python train.py --n_layer=8 --d_model=128 --n_head=3 --n_kv_head=3 --head_dim=32 --d_mlp=512 --vocab_size=1024 --activation="tanh_gelu" --norm="layernorm" --norm_place="pre" --norm_eps=1e-05 --positions="learned" --qk_norm=false --attn_scale=0.177 --bias="all" --tie_embeddings=true --parallel_block=false --extras=["capped logits"] --init="normal" --init_std_qkv=0.0153 --init_std_o=0.0153 --init_std_up=0.0153 --init_std_down=0.0153 --optimizer="soap_variant" --lr=0.00527 --lr_mult_o=1.16 --lr_mult_up=0.821 --beta1=0.95 --beta2=0.95 --lr_head=0.0137 --grad_clip=2.0 --warmup_steps=200 --schedule="wsd" --decay_fraction=1.0 --decay_shape="pow" --final_lr_fraction=0.1 --batch_tokens=65536 --seq_len=512 --doc_mask=true --train_tokens=157300000 --steps=2401 --dataset="wikipedia_en"
Each number is 500 + 50 x the weight over its row's rms, rounded and kept within 0 to 999. Layers, rows and columns count from 0. Numbers have three digits each. The size before them is the row's rms in percent of the matrix's.

# layer 4 MLP up, 512x128, rms 0.0968, rows 409-463, columns 0-127
096:436531588528501539545502504505504615555536400491481549587529558508489531408497401541530606468495475529479507455484535418552407484516576415592524447439501525556488519520429557530462532564570498415411484562489517511499544500554380592541497535517550486488557486461632451520583523470514467565491512551528464525408453499504434460460468564563493532584515539500531429503481508456434493496473
096:491589536407568418466578496518534539512589479510588469454495505526507473488513539482505475399491561492546523525529508522461507477400629491491524430538478431465557537528490521533520421543560479484503442597591554463493516538473457476389437465538482445462576441448537605411495509540494502488522436480490444495416486490503562581483571425519508465418561409474573472497558567521507478581593
097:459462519497397543551502470557470502470511420455442547585447538431539485465448505507486564557502486521543536505516544515497543633558442455466442499503521507491526454423516478432524521549567560545540477474504628453426396583487450468541479360438494443449490505466543479465470363505413508440491516575488410540404568484552513473435561535483553490504433464494557484433453449487484520556531
105:523481462526513459587564578524541557534452480524485442414458511550478518472578499430471523495496382393494531493487459383495498545530534553471432613575474454482536516523435523570581440469448378512456427462463437544468531491473509480547494549456506525593495552458438542514566516602563441505596498459506500507419593501508526449462590507491489617525433485519540479477567499578505471475489
109:528448573539508384506474482546435570539538533465492532475474447452455456483540498448414525587599539469561504515408437491485464492518482460482443603498443504514522432595429458544521464497555515527595523584498491521525493540464508482580472551472488521491491427501448479412533499497440491482506593416429545460463534613388412486556520510485511460540498449446521435494531570572545606601543
095:543601508502515546494499532598443517486525421545459488587498625503582365514481468438412484571533458491474567489428468611479415573568549553474498565537541467454486494481563467492435527461521506534583492505536428536492535506526572535488585505478493455546481526489412481577457479581512500555500526516524492448493482444522502427545426575512487514430461536565472458535548489434449604405433
095:548524545490448565567477468539442590614430550436517497442516475469523582530530487510495498611538443565552477511476469470469554476516528511577432527417482479461566443461467490556392426463533530502505416596471519474557567511438522495358516465496543429524515503417556447455459540452486504506464539518547621467521494467496497558474412503451454449460481506549567557574398592529470516482465
097:442475537521449499421517452591461569457565460443523474583435497430497590502492563483570432584493457410529560463477482490545528462494506492483456511403513580456543480449551472603465419518567569429531533506531564519416532482533487508430550445450515615402450435522505512521571527538432509478418588500497430561461403493537504449476425519562487430512495508542494429511562441463516456557505
099:484468554470487493472365586438537398537612566551508580464406500473461555438566456536508499514481465580569538518497502487470535486486506564519404521499501469503507510460528467487531563539539457543403449556461640524488557488488509450496583527400533426500441534484427567541441531480489442330477473530511489474517556499486520507551439498457514445462553465577575482457544470421506552509501
093:500598439552461487529484462546548467486632430514544521473469550519512405529436513488491610449539497563456509525527532535456417623530607543521460432512488574477513482428449424459570440580508488636515498451572512561499466564545492435592505529503517539484582461538492548497484433533535528502569472577506418510458576520505531509498567447414395506501501466504499496491414460464523519528445
100:533473428535498464457486448517544637565463536545535534445404537540399474545526490489427398478473443423562521563465428466511514495423556530418505485477582486573477467533540479423596410497517489418500512489591489543450477412548453413477513548456484441450659541474493470531408420511534485550544488501523471521484493466611503545528422481501478465483460546529512492447491449514524468461542
099:441522589429510551450505530427549535570431483537487585559479468477434467555486539514481608549484515567486582559545498537451548432570545424478537596540575514442485480480512405429526485487563402524489524442552509460491458418535490532487438470473425420555608540473507430545497563522478485557436528549542428410587519466502509488508448503591506486430489477561549484529472444536557428559443
095:523507398598487536500449509486487550491571541496450515425423522434484451593425488513527515491473474507427623499537444549408542480459448503462530545491442528543495394420507545564464514469550517536477448434535550522485593524616503535446478481507505514601526469537481465368388555516578622512474486452519489513526484525558468541529531531472515463640505460460477510470551557456481515552549
090:516515528443580540460546477476596456566522551530567422440498576518538531529495465493487575415477467538559501458519456484487539440480523488589415633536487483420591562447456555555493497559443456519542503490489489556511500490528560472410452488434518587563533586512415498547542597594592514461445546522458494422504432532432543513467492458475440478430428554552467521436457473455576537453514
109:490543558451425558645520505375484457525443507459543496475549449535558513514452531505507579468568522545455425524511453454523547489498493470498479559516461439493463484539541566607531452482505584454438474462456459522450510543520557612511394462571548559487526423516418597449532496527504486400450482506532679526507472443535484475503498457514492514435546434505545558468590505425513498506475
094:480394548521484421443530558394568446546618435497557516536460490410475553559519492538441548505517545519548451463428574502512520542575466533563486509549587548557453542497471541492499501395595449361468502458480497461553484534470480524422458467550442480537507536515519475539468493454397541548448476507525495577559526438411509475453422511537470503511543519500447396460440549527428549500414
098:532512530531536462502521436562541563535482590550478525414468494476513581469512471475412488519514542599453525493461467362553552511477457443577476477520444489521478435476456477573478459431491478608602524565553503550490467452450474496508453523453522548475451473581416435521497570572443544410494528519499563453496536563493444417480538466456459449405484602556531555470511483645481466424472
100:459452437448444573563475572515488517459494482489447507415557538515618543597542535516508505622487549493470545565467445473482498443508536480439558492533468530486472539495409500472511526500547481383459501551501463423519473511533389477524594496472393508423525399490482504542395474499481496565471518518535472451530409540552439402494525530592437609538442483536475426504444473495446424450475
106:417523507501552510503442507535515525475420521490558550435379471570577477489503510428464388454607381468512530588570462583586450476444590551579543434575432478465517442547544441499501552538511453457477458560470454500466594471477475511472563493440423439550490509383502401435466558528465524516565515472547556514505475487503504534560510492460522478460495527447575504564527464506509565520559
116:549528517517591513503475410475468543396531587498516541522553481447528483558391495548523466503477511449487535486445431540553535457480513543498490483494507540517441463548457544558507496534498512467578519441522525521594409352432503520428500512576547481487503512467531539549480484476357456533518581488486530534495505559476480422558503387540540451569452446490563556488529666527459401562545
098:534614495526521576480486449458415568502448627521570478511430475485540526597380510422536458477517488469439492457420475452494505584437437504425489469523461499494515467464558454529464449519558486472476455472574523562524461555481554526589532553618514569501533529518455520574547521411412434460550540551526518518518541408516568525485553496533471413516385496475452452455431472535478465564461
094:451611513498440425548567498445519542549593417494544517480421483588536494513556411441476596523563420563464445449460540525558629406561520473522480501495539486507508416500470415452624483482491513461556459547494494549472542486558544522580453481586445433427479421487402443483520467488513500546569494501481492530529593497417536468546500439545507537459451528539487540471509508432529567527471
090:564423497568536478558453495466431509544605457537422434392494597543488474606563476563427499455501474545465486516483441505507487538471507449478608449521583521519628473553557508428518515490541373489552516437441422469436491499532542507477579550398457456464507499433501520483485519501479475525488476559435515583554555483499501470460436566463588447568481501418440496534534550543574530531509
102:529423577486508468484486538473596482500518501494453601536549549527563493444486483484529508568435473435501515440471483513535487488418508506458493458479478468554490546532472477511560512488518495465546502529501486493567475376421536680384406417482480470479505488472489419526535459572481420497467518406549444510523463473425551535491392522505627505570452485523389516456548525400562429495480
097:460559457449482468429510516482476527477613386508463472459476492545522467405410527413375520491446433468503487486516511641441518496554420590545475470410553450502540505507527463452528515490406445495492453507577528501468548507511493533552458449541503599458524484488496519510556439510417497496543568467473449609426564515556535457445455479480504509493612599491504492519455487583510558421564
097:520558533546466497551489578597475611516439477522506447465459495556471516557468468523419496594503556433561546603459520482473478485503498498502476520516427499570558523386474565500463504567601427422535443512488497502471496508360589507560494517504409562400461472509507465518530373499548485515498560555470530508421467525507561417538472472557511518538498583432577400436518464551480464486503
107:544530544418457576518531580469509562573544513521523551449474511516466440454486539531457537586506495531634469509504571474469496493457455530520468555495476615514542491551572464419465588481534455520447478505545442542518522529517469491430485492498527305385541501453519504471491525526478520436521515446475479534555495412521608479452476451560500368476453597458578507570510516434447549514476
090:522560558546554499593562573559511417529469527533503515433530444472576529585463467517439470481476494509549496422456549493492573484432488417499557569525458484444472510455522548462439558536576457476572461484526509530463492438411574564399459542480394410530471517472510449454518474623480521525463491507547491388577444466455441489492461493508528581554513497503531627398537532523444528587493
086:410544572526510495438404493450490500503454421525582496479528499532547475546452460490578547486467546542520473393499441634473437540585518442511486567458468551585480579560484413469451450517532486426556566484478466447482530622517487410554487513477388543529604445544503470530543480507558455482532573553485507493484566411451540412484537515512457433466530487481540503416467492427471453447536
098:470472491504482489449549589569558489564529494535505523430441440480448425555535540556470433572510516507460505493450549460511517491488394437510532454438420495609577450486509439503429515442479486499505605549530543557589416548425418505484562486503489506502537527549454489521482463541499479432532515486503447464511463562385515508627510495489435530449398513534371414428532491510419598538470
096:547528446562535489476528601437515492469525450458540465476542533590468518521621423490495500448482387513501447491490575499505449553554508468437465557456554468505532451550414547542442515420627590440568515497493521505561491450446450535511513468500562494470550462523448534476544480494601491456512591440557443511449430504468503552463437451527518630405555514438545446512538452612458479459545
100:457514590498476435469472514502419415537503539576492488480488516468520498509507487509486435492436474548505497539483391493549482524450441397529401532494458500414496375444498564589495467504534472523478486549505509481486511522433544548519575432485467600384563480492403444544577588432550472548573438487525580474490635572472532415461481513565374489519479500448496480555493536552554515506495
096:541406500501543483534527442556555543441586554489518397491579474502487548489561461494452512465542496473583487461480506483601581605421440604431420463421487594452529456488427503469477464557559510539538572504439517464457457553451603550539544515440462538488467526490501457422451541555527521443487508507467525580500470538520513587552516526488449479496474617579555551431499487421406496448481
099:530518527398589571511568634443558555496492491536486453607446474478456443574484515569567489459454494467474545359420516483515495484496437590531544573385500481564461493456427452498560494480504551426533507452557430609538564486515481515580490456488497421480482465427479525491479425492459528464504449514454412478493519501579524526508442497490484504509589495531573424490508524572502448572561
111:507482520516536484593537517514482535538538611434508473513461523514387453513422458407498547516582469462534518510506552415505530483515533519482474543464487496419478506421479430443540479513452524498521575521387489529508536522517446458475481451482468577492425490503466526419529395499449463484530484334617568548577528490617557522496472515487557468492542563446486465534557512441341516452531
104:483446527458501451507571539549543486481438485489487393516587529545449445485500547513501443529405434460465480545590453510542480465548556510496440421476498564460569487522437487484532556508469501476446429490435455398548536397494427481482521580545408456524496524566536526498490459455448547525565573471480447546557472514536503516362593470509527484570420561454523534369491541430400524515420
108:485536529405500502536545459508480651480486495517504457453492483505434490488466491405508409511518442415413517517521569524456494570499475562500513404482433483519456572530545454526560475545541481513410425486472505507494523510461391506503542503398429646506440566516479585466583475489563371495477541554578491499456459520472494466569513542518451503565480467546487511536417363537452514512523
100:403468467564504505465506477525478441572579458544572423490490484476457526545597490495488454508513473539454438576568495551413445481567588570491473531496442486425475511538535384443431543478450501456442511485509572495472511490561569500431514516538537528417499583437513432521599502454455531483497545443437582410449454531415513550510474589477549478597514462585480479481435506585590430462492
109:484528458546434569564517541476481507492493468471515510352510537456483511551486411458418556523503523538470377447589466534390578492545403518559485529582449437596492438509604554499515474542531432491487475468427572548522497470562489441524494457449495605487513487520439552526502496490501544548602463500546473437470490471608498452473478495469612466521525475410492505471576563569458532455459
101:484499512510440493532544550470423562522538507565446523571503560515538493593449460527504453409583572456554540399483460579490591525415461513497445445493539460468511487440617575467441495483626566492521532583478511488403514414532493547462598462423482449492488498477403491559563456535535475498588573516452551446519549458469448444442443503496439479456501423495559558545482489453522439513545
087:387489531483570588491459495520506565477503561449413498454481480509426533556438469439551466561504508458521553558467517519530439477512479511520485607564604516517433507505448487476503485498572437480527435523401445535588467530460458450479480570476467526435564428517359465562473496515549569481387507399445466396543485569503493521542569495516500405552426530449444547459470534517426538539474
102:559591640523432468445460611520440553557475448470388484496482563545553481545488559567498442411504518601485447469457474505560516405512484456491608515467489468506444472535529524473438456482540462487506526525483565486463498487523473521540628498545512469483478429496534538442544443512500414470455470539468420491492485571506483525420497487521522538494465483482512377496433490547423628380477
103:518442453400501453422479577484545517449448508597465442539491507477526511457548423523468495551543493483461545493483472487516464536541456500578571474528467522469485505480424473545490592472589485510538446415456520429457554504380603546518531508454514537470561471457416554590471523418528493617611525459495510436475438557525488477532511598550509583492536586597553504496442581495465464569438
096:485522472565530589613519493524564525463489526530482521599514499524485511569584526543415535441488468468514472421471485536496548541547493570404536504483523505517488497442509580580471490428524528461494490438497545438466464489551476439445501496461493534470573464478563520578533555617505456496535524473536468501478465426556461455461578522412393468567395530449640549447393456523589434438462
089:491535512550602518525426617448439554473538498517516623537493481487528482492572513500591517459475461469416519522502517483448550592547509448550513532470489527472463541526444482499452450490632499639441427477502429515600509577541368562437509480453517497420467472553441496455522432458487536480561471526496580507584563495531562456564455545430477456491502479399446449494433541498490503505519
097:477529471429486517422521506503438516491520482545370486450538526540521448465509531586549538510485515399459425428456468445478520514497462508552640553504507411578549486538492519493411493498532447496518453515416549551543582544538571530484483532523570424443514523598468518533462562450482454575405539544491513389473410537557474515547568599502478532538459483493570487458546507449352487501509
094:566510521501461501472355547498510602508550483449578488502464477480520486445654459459448503455367444493527603563495476489566448500494438552497510447509530575557559487423471420586571529553470415537480420528493429461463504448528480555480612461500516423432528599452442385468508553468529486478482500520549488530485532464490530500451445485413563496466516516513478523474509483519441464519577
104:481535494532586481513508586544492576484510435455489555428424529464455469550458459452529500500561581628420486502575500504433457474522505515443512509553469525459450531537525429513478581517545485525535526585487552407549579470439448532409495509417501545553529429535554447480572438600464550549576506540490549482473469537547443461525595598447486469518501537585520440534556584582469597472504
111:498570575485547502465506456553510616488538549505604556430498417436534481500500495503495525530521484549467534411482402480496452480541473497491534411469456465504537505509537480445522446443603453455474529502529513471509407419572596505511504621459516487509443471497517515509543506433561536515468579515434492440496495476387574492320523543485544594456518419617494445562530517543522529497524
107:529559522535470479460474552531470550545619476512522617513513597504520483509531466453488422485475494505522463431477475375460482565556567550453447596434492475574501480406457517553434452565467411502404581395484460514516497477463422499492454550579494524515570514383512472446490539453609516490501463574551463535518478428553489467564487503502577555482452584505461451451481478514497498402451
107:474487483499433490510504447574522546462596496600457596552436524547492546545523428503496480534439534504445452523429518491456505431525551427411459544456584556494444494478520522569496507581399543530344467479515527507434496529608441484553511562578418437418519465512458500498516450523482469564452456521503520500481528514527433584495468580559516506356499563540427430519541497502478498542576
100:509530537530451548519511501479517458527450474532526581541436473535500482453460447500509499502583533499467565488423542438569528569583527385532463559370516508419557511445547593526450440429437555449418532520514448546479522442519464561555479477495413504526458439471534464478476480582469398556572478485585452462486527536460422571468482453469522417544648527530582543476551485496549571507455
098:541526423499508529500523503540549418538505513450430548559587547486486468498475387473376485493466522562586477425464481510648584548504502490474479575450454494442392557489430429508488634524474501543562546458377443521434483502505469502449401484516500505380528458471445510448485566484434515491485487505557477503496537534587505461475538479469540485427533583593525500492507480578473495469485
098:474602523456575447524437415528514559433516601410483466508493500489478594483407496510447536511514602546514495577327560469493495507531499513515478492544449570541528522513497535523521410509534515565518481482507489537498484456485417483517477519383472484584588594439543500493500515463423538554498468494500509486608620429542522474535454451400487457412532451497450462524436545467474560530520
109:518491439505542467461475398492520523400490494497443608521506510539458479440511442515440507673561494459521561477460540407512533482468518530443447451521404440428469500530473522529450474490500510399499501490555528586490516520519500500481417468488416514443554474574491573539537549513484466459484553520576584475533449475463459515551475391437477583534547471488582466412563575429457574436410
# layer 4 MLP down (transposed), 512x128, rms 0.112, rows 409-462, columns 0-127
100:544454472569469518529462502516467455483469562454504448492584492556524572653513557512508534551530500434523594587436498478553512487554364475468456437561536455498495508575536490433484486441528491466537579436514532518585506476466549514522475546440527479483516535508366576465453517470479477532651478520537626439467604453514491518515515579493471526456590456448491564515421456487512515544480
107:542450440533499544540450493425522493466499473501415489471526511594482537515572593545566546395520564429507578552405415530551497533424565433540572493476537463577500497506483543483539491514493477470521536519638522520556443533454462578476520390513503481440409568529531455585400561473544497486493523475546610598525502485484479563452483461524554532492580565432509484520508562463556586491522
109:488542504532496496535488522412497472445528447424543555507559475493471561416451475453442490459421421576472498505472586472435518472524475481515546492557491514591571441548446454521588437504513478523521558508464574572589475484492480494466510473554355451531520446466450487546515478492425496418425538456380558511417471562447565439477520457504553498454487617529486566502526382605548552498463
106:453579625435569517525517479487481443379590455493548591569573505452526541475453528533504398579582530550511525466536494489447542485505523511461479418592526508536451501593548540537477479543498520551483503471429607435534530514489436438490544513401543462484451390427530455540466467500512439496515541484488406513558460501508490403552530524532545523480590628546528483511565518527473482442515
104:471527482502526587531451470431552523495448531475560532477422495610532467493530450479462583459521596507439570520484532464321474571412492543487496460507541498466527444491501535479508495528358481605482465471520603564461468504560527455541522556445455508574500466497436418428421579498435492545446507542517527476528520487486466495463576539570502450456430426550521519500483546485439396542566
093:423499543502557442495437472470518448428535496477502444468395463514487510426500600506527472499509458584478508493471534478540539534425526466384426447573559500506475475472578492495418434454532525455552517403508586570489474547601484483508505505351521508557483535500577478589516501431574458461508571495502461557542548483479459600517550428539495536491513502438579470475550522523540430652481
095:546525482454441511511506523569522455468464471455544470474515435513538523506544500491503473464619546508455430476592501499403488518466468449489482368449487534409458580587443514473460539440448426461524554443518595498465456516595516439425441548564479491533431436519560429474484407492397549491546544505616469403533473471484533538499532543556543433528554463478579469560460536442462557537578
101:491550545481351503554573525504431541479445412523489466498462567504527449488545524512410442530530468486461448541524616584465550468528481454450514473488485601566377497536426457470550516453436488574578505459575592555397509511493577448536520493500440423497542525567456509554570543511343507510537483483491514488535486448503576500530504531535441444450508530548442532527468507453534500484409
096:564449432538541514457546587494497531459417513499629555452534489539523568499476566482461509518446579510466565425476519536547517409486493583542475444498511503500501467455503495500515547463538475452550495475572536539434528568513535431579559543488552538548409520525448590602402455528474514560433528524579553389448540497502399421521561435521557529532544516453512590411562493457545545465557
096:438452561487472500476461508458477436578517560481478534545465562579484506461494519490562564525479519429386503444491471450524590494545395537466472523502487450504522462583549487521531423458670468400505559480447581509561486517537481490529564493515529504471472459432551494562563494436478509502420489493513502592505476442503658417472448449429440485537525496536588415457547532545520403490465
101:541363456483487550545474488447403429504514473513487550451535479548414469503536522411515470369416448511465461449426574532520511485465540364523462534439563544481587452534411440535519548474502401480583440469463425442486507514449459530479548455503493538504533494511524470473477567512535512442532442504539504577471493503528602493443505523532454430468524475464536589392488420430516436469434
092:499523483509543493586438428473503541547528490510544388507570555509595570496573504548452450496452445510553464382438423411559478469484453586502587422390434500456515449411472502470490548505449551480495547522490487534469542438448454610492564532546576499469494593545543459449423501466475547552580471538578461520443536546577529534517456536542597531483523559574469489518469495464435511458515
106:530559444518554460510589523518557552470513487583534502404565574542521510480503386435527455536548520530502527571589522509403507464523451524471410454529350472492563452491496517453581535534475550558469519487449510436522546490428473480434515554485439516487555502442410486519510475594515575574465470476522566513472498474481430426421503472366548511534431575545541420594517444459512527502489
091:469494444532390527551488494472477562437399493449547550449449621483476556456537507523435537421523505545527501529607418512427522485553490563538439528457497523489442464497527667489489521492524478483562435462502553519424600495577380523543461485486390489536460487540580493574529498468480522603516519438494453540455491569562472465474492502511506530493529571504564473511478538509403502390536
104:553513502508543427453515531509528417468581422489492477474489419529502545490545433534495574494401572611607459541486585487497464427476451467520530484481527563489564469493537530493477546557418483514473508480432481558484524496402564590554470546546490515373505532501501440575567544508493520490467498522513470646423529443546460412523447558570562538459431491488496418497419430511483608505500
089:474531528541570586463485543481471464523437484473498482455540483512493442458498491494515516505482468550597578520492491519524551556457522435460417474450553496502429535477480588490628512557563472568444463544458537405467516548581480517513439473556522519514537409530513560494490459409543550436474567464553439443533524522470479564465446479437378445539501564609564485610499374512559575436571
097:481557478576475554491516635491447445581496481554553609452527507553519639418511440454455442553394529549406554576531504555523585519505562431455446455551498565522548559532485398467554548478465434539506500531450546490550521523497508435497501579485424506567546438506498471555509472525457538405517467532450424479535526509493499441502561460547451619472519450438546537550454506454503514486487
099:505503556461565558593506402524464516422512477508474380352466498531562488446495412473514476517386445562456553535439570480472466477531384464527520505484543481434481508426634522495534529542478502506413553509584500575553523511525518503499463494483524561554399618455481494491574456534488485466477560510460544470483529530480512559465535492445436433544528577590508421452483497569519470533519
107:523526524545521456512520519576432492519579553534376505403531449458397422506549483532514568547540392573583435487509433522473544503625508440423499494510626485419463600473510479481515494488482452541482508416460500454544492526519566511463440523596445484467463518488453518514443478414522398497428574481481458479427512458524524517480483468507488525528504567488507366494608485451454489454503
118:488471531455532449591540510521463497487459519511460380536483576526500531553489446542488443497499425485491610535480496467498443588427577431586524447573539512364521449465383550507506547524495440488529440509584452472475457442518559480509474456475540571521540490488539608667451552540476459519495434411455457461561521587451491514472506554448519530534568500473550525474483489573467569547509
105:452537476449517523423576486587445502546556463497571573510570375551561525541569570441471548550498528549464567521459519504580492491567449437563510558502474419524479471431440455531599446606556483477503551441398465503478496531499492489455500499584501513560452503468451476472483459480518551499453514422417527440386433490516521450594429511464579533552527469509454505472638484465450542481503
105:457476473517498423381505393556457427507459472529483384563449480586468407551450478527496481478536560510428487408489499491551508537528425537499420514477532467541516558507464575591501493461462516438425495646518484449536574535510472499509518599490651551463462493505441437544492526464556501566524526440560488548455500496519419430544483483466496475434495480567495501545499484495425432571575
106:490449422555525508470508430526458480430521542441434444472507522396517492452472507559550387484489384532482482503606530476555514463540548575529528472442518485456486568555556407483501505594449541526403469464555521479509585639502505472537476446460418449408480463514455489528499542532604577528475494472541523487479458457453462489551524608480484492534525581507510520465578513508531626591528
091:522503518572422535541511472567569558470484405491556452428568514445556520530487454520425438494477531550539543393421513484447484420500561511444468501540455515466386499504519576384564558486488500516498529436493561545513423482526418403579552557510520532436553576581533452435504422565437452520522393514496493498486461548557477597497524589535499558473435533536457532514562514473435491476561
102:409457504535440546478539465565618527488447417559502524449456438446485511576577490521487477595554613494506473552494520375572491524432557525454520556468444542441489415506497479466429419545550499540504549453492500518564511503458476440495420463518553564459499562560542509438477445578622528459482522460443545467475472452551487514422518470479399578527444504469498458471539479379500441503556
105:518511472446382497536536505426530499458454460439515550506419535443439500380473496433482504453469563582453515480581542481491567403446440491525517503466531655490495500571547453536504483441493575395429523473460437428482489404483490487381517469473441471586470400540482412423530516528499458461437496582513497531548500479488559509377562471479523450506470506502561485438506554502477526482518
117:478481547450594528566466490454517495503518502518541521514438517571518479484439348503430520457466615532549449554499538540476393543524556545428557468448469348407544538464419471497587480498552545538537532397494467465488553448454483505529520541524414526511579504530549625541459559512527550478422490551579483483488465468555412503513493498464530561412509482479483555502516548440441497448541
102:442531540494454531478420492534473458504493445411560465570530368514486483558574484584541542541402482506524533545559537579585455503491479490520519560546490491601488552470603543489412448526501509649528487491504525508556491538506467418569514570525474535519450527453469567448557559509630512538529595511597561489478521517537485489537490450524517480469452566476463497589546423433568444542465
093:497555547494559471507486470470529448522506451396451375505554535563521435452543499470538459488389472466521431498447479447485531391446536529512489476438520497499517426372462586476497449475382626538420490451468561564505472480492555554466487517531549491530485545517475625557568515558597452451511476508559476453517541440501527403461447535547557405450530511517496466462466539525491443427471
097:375564525420505500462405433595465527424598599493508529524530462521471496505483499570431509443497553544478483468502498463455568525468516484483519451508487572461520493441532490536562516581471622479346526531475474532360505423563532449496480500476472520433512563466568501540546502465487496518492528583456519531469373476528502389462462479494486518473468429518534533475589547460565439523572
091:488573476507627512489490527453476544449369514531540438466480494447489523526430486488526398462502452450481603478443569570415454415510489499528458508527597467458464518532465474507474437502572569506476519536556486503599486558575392513564413489511472475508579492392524535439476508483560445524556463601587504504524402566456490474513549452381505533548450491447500469414502522531470506525531
110:549513522577578523517472503399474574526456462544511527454565566475491489475515527463541513500475489488502508439441595477476507467562565581445513525459528464467382584540464437564481457620450465568496508492371523478517501488472503465464565499474486419542521564501556548482498462544458451482415463463518462491510566394572380522585428468416462408483501594430515426485468478420487543441481
096:583439553467505492535517402407451524549505536518526466521482506533504483481524525456569411488402463488498552478466459495564371517495553449457499454438522615503578476477497502485481516550562452469529515445467477584470492474419544520529504506504511532372522559583554545515414384479471517508516510470482558588451507448490479613630505537512532422590549506583530422553503469548444545448527
098:478454482629502476538448429539480577493421549547581520483508487572515479492423436414532523514566490537452481501576493497476459502462413546453513433558465518412576527520475449524548502542474349499517431485532488443458356505528480453547540497469477455543397512543556523549547504506489418474529577558501612524482501546519480371511472483404503525446486520526481531561503528472495582480411
121:508425518411571553444562568547553528509531406476511483544514463532470552518615527565452395491461529450454509482543539427459495489577492468555520540470575447429496591532447433485516535402511576442429529482498493521432542434511516549458535496532504594458454426582487444542573536428442486502539456507446531527418417465449445603501561436581552515560455460472560509568505541499540476472461
102:504435490477543487489519510488491491462500465532456531515394506519548508511454501517463526474518549530459477596378487513435477502545458550491547534489493554495349539548443444533363447400551556495497565553587515422532520559520562486490582514565456493498433444502497386490481514553464541405430454609446424421497436500505428587572514481607533487536495462444504424501487459486516482470555
109:486397626480502549464388599437425415536554509412562401518553460537520554460478439493478458488521474433446467481534525451487509513485518469529451486449505578538441439521463404489567514582563460550445506523486430504484546468543598551536497501497523460456452397488545513533472511543540458551494528568543498465545455464420520451592483458620449456510455526476517558515548465526547434596551
100:477540467501509494450459482539561572500456545477460554500495492506472430423340553467549443524510383431480537579550502437440474501568539518501525487498465440496411474484499556564589523480459519479526480507417497432419556506550534475616543421494535521516583516547422503400537446450493564577549498431541547485448490470546501543509483463526463528489517542390522581528454575468420404511576
111:525532479436462466597468521566466568533544464520457515539444578639436506483546506504383558493455569456538547527498452520530432479521508467444468417496441487475503542463507522403404452461459511573431418472536526537463470517403517541520512531492422454597429435566514512514498458528515448361473503596568497476569625557492500599551514552438458492518521504539551493474467449503522503505503
112:591486545572507573511440523511465565445501344480567537498462547419472433543475398526526523530553537563554458459518462527543490513481461549502440609515496547500541515445456546478507523441559493528438546476484599427457523404576530411540508484457514532522481543550522438567512590525548523461488567511413527454587474512522513486419560492625444519469459559530520595479511591480447500460498
089:544562530346477611540486474510582546485512438465508538532495518573560448506471501443476548538474520551504485502632552573535471439539523485483437464505509519462506565401469533456540529500430493554478498591454567589417477536518442520499476445562461501529485449490523516468494528490501500592410486573501537510436531547498559451464485508550636413527454456559522570613523558615462474507502
107:513540486611640482498495512549514504502468415539546500530481433463484456479390441486430608502505470631443564503526482555501528573504515503558526597520623508476405544458378444567512447475460519558527494476554494537494540531449482490507496474430484526477524562443401455464450522477561432498569466536403446509515495478424562524455570521421446555542451545524566501513525475493464481433489
096:559484473473445560537504526484443421598485466481528523485424506492530593556506502518510577519420588525508465430503631482516660424442586544536517467494459493427369496499599535490509508517535461482536568540521559508490594499524545504447473504520465432444496550476499587498506522519458500469401536467449449434495459499517468419470500506452557586516588538523369485517466527566462518473542
093:481517583507493546493495555511463646518458472465562526510471431511581444387549472452420549546490543561475583408461478472489563507539462531526447529591504488506458473531518539517463543430508480475423453501534496509480323443511505531417431532487577459428452434413529462521492541430545497508499448412436491494554477508519526435509478414533482487499608498600579464554526533447552492464529
095:481511513375461397563575526523481476473519542496464473585488439541508415377574579575495563502537491462424442467529514571589494527489452420505499452465461516477485485453404525487456515443480437551436507500519540427493563452543573469551609494499503496528514477567497477632472556460524479528425465486469545479588468489516450517556488480470504522479450554371500590535501597487538486575445
098:486428453500471527490486544505470450510502440455532443527477437534455608500511481474542522536430563564411453568424585522406508496434388406423522502405524581476488500513559448552438512446579537450532519486529481578525498469525580507500550501465461452508513516535492503466488446445540524402503490473473492458510478513471512549432408527510488577527560462442416379494478451490500621651488
089:557515513504449514434511524513475470503521482495440506507569561552523413442430460470534502484600504547431517488521465568539558505455545470490476415552454389408439465571487480517531447467497548444529463597572484442457541454456470537445375529517520516554456434479488579548549541500529491565471480401525573434495469539475419607522552490556405508437548427574546516506596534546504484430407
102:438599470402425477469528460432480471619616534581536402438489440466539456522530506463519431476452464508536427452427488494529446490548546573558494529438509525483455519498577468554436536509543520534376472416521488469506491499520556574406582480515513450534489543491588473442476500443512577443464451489550395549389508505513461488522497556440490555466418480519552567539538520450549529487533
107:429385495499553460540452572485466536490491564549423522590469498544505587452484530490576433482521499425515542588564552481603527537460504546544537574562495457512471458533525471556504552475541605527428551488454475517571566416524418496465492566446502517437484423488549472523509488505473391552491514466593495508463467528503621542532517535492482499418528412396471608517490472476568596507503
106:464496534554667485578545512518547513570417497467368526565498532547465506463560568545544601428493568499449522488493517483492579489393498607455513513551505466466427478555521462461503446509511539543569469558372393482392509452494542484472406512525487482539496443567426542476566518518531446572463501518463506569468478454489452434459521477474524551595532495525507506468523521485471463480413
104:545501477500460510616463459541553540497496473558462541594491535427526487506549579517529522483458459498431512459494500555468506464498446443515466549584478531580524460568522493473498486441460559540466449449559491437439420488543396539439492525438454535557449399452498404379487452456499398506510485535512558531504517586483512594483485475439395629570551564496498465424558481515595425494511
106:481462463476408435547506593559448478545443574373529467469573626450480466569453446435416563519549478554459488524555586492576507366478471515531545472555503572497468515498413483540387511516515431515556525545561515443484461561527443510543559505481562506492534559528522500484481541437530417529462529503526489488552545521493574487505607528578385495480479401514452465505503533510478574501509
091:426462492520458517544441440539504599487412436512508448511436437437516508518429559448565499465553453412538512586489528431451476541480571534372484475646562479625447460424509500455466534434518422491443433483584470477514537535605497455472551535463502550514465531524397443470490527551391455479545506494508458520507486469463553496559526485512507427552494410466465497480514501436454450445458
097:514449542479557508550512517613577521539542495565560470427493490588432480563496511450524556497495499475560447382540484442548475528586537462529427547471446509406515500468477459460464465443453468613478502541515484452523471529522427540485477555434550524510422551510453546531616445460548399476516446422486557503463452586449514500418580534558507466484494619499548535518396567552567512468450